Weights of a small GPT-style language model, trained from scratch on English Wikipedia: 1.85M parameters, rotary positions.
Each number is 500 + 40 x the weight over its row's rms, rounded and kept within 0 to 999. Layers, rows and columns count from 0. Numbers have three digits each. The size before them is the row's rms in percent of the matrix's.

# layer 2 attention output, 64x64, rms 0.0937, rows 0-63, columns 0-63
098:508519534591512545476556496538478489450401487424479465470496469522517547489504479492516523530565511434537533453475501496566498462471424555485523517544574503564468490515483503504454555543575465
118:545536459458522404436433463481475515477436509523502492548509542494382505549551463462500544521526433530457493529478538521502461412459502513473503476479506435553465496527564524508493501471481543
094:465569472427537443532545540510442487510427435491482583568539532494473515475514508469545507433489501501541463438565495517533480452518404501523470527464526471518515530522522469524526581509454475
084:564469567433465576530555502396408540555500507415504540511455507492492585520547463526465514504472517494532499459498518480483481500549514464543474497487541483517523534519521482434487459546439515
098:503565449490413576496396447493508517516513526504511489471591444510495486463483490513537444532508514467482496531485499478472517489518484539433537423425540456489533490505452485458561480541558435
105:560457534423494610503514472523547463522574475496525552465506540447524507487582470536457453465403566476484512530450491511520496482469507447456469527500521496449474518523480523483534488545432455
085:437529527524521468450515502513569442552547497565535512380516459518502472454483450499494508431570504479479453498527446525492476504551455562549449465484495442529516468521588485531534532489483484
092:499490472482554472517465501469506396519596508482441493422442371497487516475432576473490470435547528490555523522532499496471523491441499505461515496504460506482545458483502502491564488535480494
087:487467503519506491464485468532412479472459588508478560487587455511479487439551456540520420415521457492478571535490518526473571496440503538505483517572549533536532510445509538499537511534501480
098:511434537518478442516526504483489595466475415569569453509582465560517521443498455491524485445492519524471544408497504493479479518531487519566481478567510543497497435480484505452555508493520546
105:440505422492539520396542536570490588484525488475512526560522456542469473552548490596532538466478469502539536560479520467497486477487453492497500483486565463486478570479476456479483439542525499
085:550516479487477454449477466537456384473481555474492593468454489445395490513543490603548475490549467511485492520492493562457564509501499533507519519525460546530496479524482478524468553502495467
102:522499522504471454481521458512480545473547532503565488493451513465601524518420481563492507457576460490511510558497539459511540502450520512450485435516461423487483495406506521467466587492562482
109:535476457458475563398605460551469437500550483533485421472513592528567465498498534496478475553547456530506532540537528529491468481523473492522469514514452506491517489494535502567502445508553524
119:597462517585473491604465545553489511515596450525487569520500531517499536459481436584482542520522514487529542491509469505509536511548471475492535478473472548463442499521507477510430502464459472
094:542585434495439497557490522409445488467492497536466482468537452516496472531402467525507561399507479556463448503514473487564493456452491515453542553475508484454474524542529522505520541501501485
110:433467531564493526442436456461502467540460516527497366558416449552512516546539466549428457436539477469522523511481505524467525459537497549462449487489524481488476486491527485497458514485490476
104:460526489563489444489523527525451441488450500514503602508487479485501541439480450435578535551448442547455497524536476520450513474487564459469505563534525446533470528470529538456544516437515544
083:484553477471554569578506504555547504500475481537532575496510470553456369483505543503550412536490492497514498530484513494512500512495496504454528516550562529493509493558461469503610497518511454
106:529512556557535462547601479536477520477518471487541440429519485497473509541490465517579456464412492533539507468478486490506524520489528571565536522554451555506580547466548545518474527494487538
104:465498544445512513485526457470435465475509527521462534459600430536512452446502473489442559593570532543488536529564451514466467573526490563539498471526486483545490509489474485543476454490549497
094:508533520482405548466469455487571546488471532491437428433530603518447548492550544540552547500540515463493503488489491500484494440472427495451510495486538491486538480441430476507518515446488534
098:507456485554460493430514528569527417564561500544497509451436530633485520466406459489460494523461498472537503498485488494492493528483502496556547475487448534515477508509430513519524486554533538
102:531483490437475441621421515504521512484498576442539500461592530560513470542543458446457432472490498482478485510526538572496456502539519529536453545529541539461472479470521511476476477475492505
100:433512440541507502463545515516545562536443516441533482527523466534595451510546510521538498592554535548504525481534464592500512472525531453538488543451477538529489545572504456505533489549488473
098:455497496466462491372498470398542488425554465524522542590470487422500494457534473546501524509468440492466505542532534505470548497479460499444535517465536523516505536465520462515526433473489511
086:485477500404531497535499553523467462483571537568520498472436461507536545464506494545427497584390509528529484502540425527454496513523507460535485538555444511520490534475519477438553506475470487
104:463487434559442439447424502528496578534458480479483474496470555465513499488593452444480507474495472467488480526461537513522548548452556466498511528388434449490522492508494538538492507468457509
091:446467541379463532475484427496483461608491441492517532504482535557515511485533487527509496578479472457536464457522470531460460532501426463484581442523505490548450487522473521474501464502526482
090:545461445497499504518494452491550515485544489492484471491607448583468552515480457445476479482406516528538439471435510476451476519530499528488479477453465555466486569475558503454452474500573460
100:547529476533520470448582472565481539564605507553495585518552537510498516515538582437542580414506502518492499523499488516526484549525499490503497483521433501511520488523534531513474587503497494
100:623515552531470487475399539543516493532509589513438557456538549524534471504530445488533528556445490496539432525471505516487493577509513552478522518463485503460556509531509478535477484463469509
108:458420447531529510499498477589423475465390432465543472512472505456447510474526493550519439504453448492488522487524550507434502488556531494500522467465510522519540513498482557504476421504507426
092:484555511450593431499519510517539495542487476568511482562504546456414405417528490491527463504478545526479563531521481486534566500549532499525495466497547497535485507496528572499587519490500530
083:529506479455481585524498491405561397506512545514518529447494518542524528514513531441570516424551478526468445462470534453498503548494449507552499491469507514495502471541534415443509556520471479
099:496493487523552440589489429564534503528491516473453430599507450436530477511546453551524491499537490436450499498494524441512522493545526521562545514518521485460526470496513530458484565588472515
091:389569484526537541503537486534549558500527545421489565497489416503455446488555559469449460485534500462511484495475427496484490563466519512447518545518515474529537544532447551483542509519512474
094:565513475500550541452539521450573463524517565575462511501507568521535563486439474523479433509488466504492514523432461586459438533452474482535495504501483467487539471477527577537442453472535517
099:593504468558541548441472483414482431442461453473525523537462496500453558587482502483534540467478509539465469481449570476514510475527478535487510521465513536499514534513513409482454503580489526
101:523477515547486463468432546456512484581553495440512512506462476470570452490522529457586556502517505456475543483499509584481445481577498502538562483473488508495510505595450456481452528475495437
099:518468475431438443551526501448500553447482464524462466521408486493553510546443557525512453510517463497494496444447508461487405479465510502496477485517504487483455456540417536496515487526607471
104:464476524541481546554443458501430487475427500432444450503466431465450463585496539439544493523481535508495467492478436507504503456453501476434534554520474571504464462530501486499509466532575542
101:557479504449478407588546438517463550497565451489493514524503513498520447535487513426593456499540484510524487508473525514564498556507543528515485462557485467516554425505490450534506549534556527
111:505430563418567516573566517469465537535488488505536477473482558475560510463394492461497545521441494494559506511524522479522541484467582467477472430505524504542514500509469450516489462452442493
098:468399451512461554488497501469529477464516572508553485459436470568409505466547583471430530477504499445559498490431473501550465548494572497486513536467465492508489445486504460525499495464480508
094:503476500648541483484463460558573545502506439531577526472510473405536449554491512538539535445564490492502493490536530486489527475528542505436460502501538501488464547481496518510474462495554487
100:522545448564533512458487534457531587503472465563595429474437488494474572497533486509498483528521508478489460469484596527510507478448561476531475543544562508485493524453467561490540433502482506
107:479561551491478517521510539461518458446499514521424488460463547459438506450405478521510520551496507468413494503511517429470477531471465527518488500486475457515432580511523474537499560386503513
107:506552513565558520527508515498527471492469464488586431485444507449521462411469447488411491411513467542504554475499529521496490502507482526510412511444541526494574455468512473565512520484535479
091:438533537515552569474536562502515470478504545486503453531554602438487465573471547530507597453521528516516513530458533448482530491520478492486496487470490470507449498445529550487455480496415563
111:363443527476494472472495573452399520471509518495536539484500540497464578588461509450491444494503528541551510476457458504551498478473475495539534520550473501513493454481495479488458552494551507
092:419523445450490458540521530573560527487504380473508505486609467485505512487523470484499458482518538538525474475529513487507486439435463463458504528517440513422571540511462489483498495533486447
092:431443549532494502546563589485510429550553476445521491476452505458526514571417551494524448522540529502565463502550496461514545502517559482489491548536422483472474495456502455490504474541462509
102:502478538543495493564539563487552527431479552465551555476546540518506462552452590511442565554460554467443503472558435467517438546485521448507460506518509538521486534511446478496457500476496461
117:556489494460459502516511501530538480490432514598460483644573480480537553498491551453472528567588538459535484476529487492546494522536515506487472525465537525460497486445530513518536483467473538
113:555522557505551486529456469415490491529445443489488552579522547523496560416572516492446461545410544458459510491542476502524473444455480474505495450482471488493479439541511492521469491540464461
102:478512514527494453515456542483507527474485587513442453522519530514482386465541517621521467454451463533418502529487483472541503516561488456530508462500565500473479483523458523532447496429468517
117:498462493491441580582512566494441502499540574457481510509537465424521460509442496444472528542552489597456520526557527478483502570485520468520499474526472501462434499480480553482518470564471539
106:503524550532443533494434524471597552491441412554451449531472475516498568563532539489433558522457516509477448452514525489519508494456507499468558497575513461503501500511518546437487444539499519
102:443579503450549591475467539510534513535522500490516496532492492486544518440511526402400573383465541510525531522502514486487471464527448502510494559500559508508529481491472460477531493482521452
119:488550576413576427455448430522493563501495505422429512471471479527468473545483521511529473548497510494524465517507485458527599494474502451510456498516481499566475495508550461525513522454539562
088:543506525552488530529542422503391520523464535553452559513426517537562500539488576507534506499522468534511483453481461398455473502544449526496503468471513518491511473521503562511507545510423546
094:547594454490465476427504524547443503500533500456535427566440492437575544490495498534488462582502510467528494533473484547523540497523517518526490513446502508459626536482489511508477475473489546
098:479406438466512483563529524468581491484531520469429470417469541504482460518452508486427527572438581500442536509521507517513498507538577452514523454503423512480468521500498497515512522483459537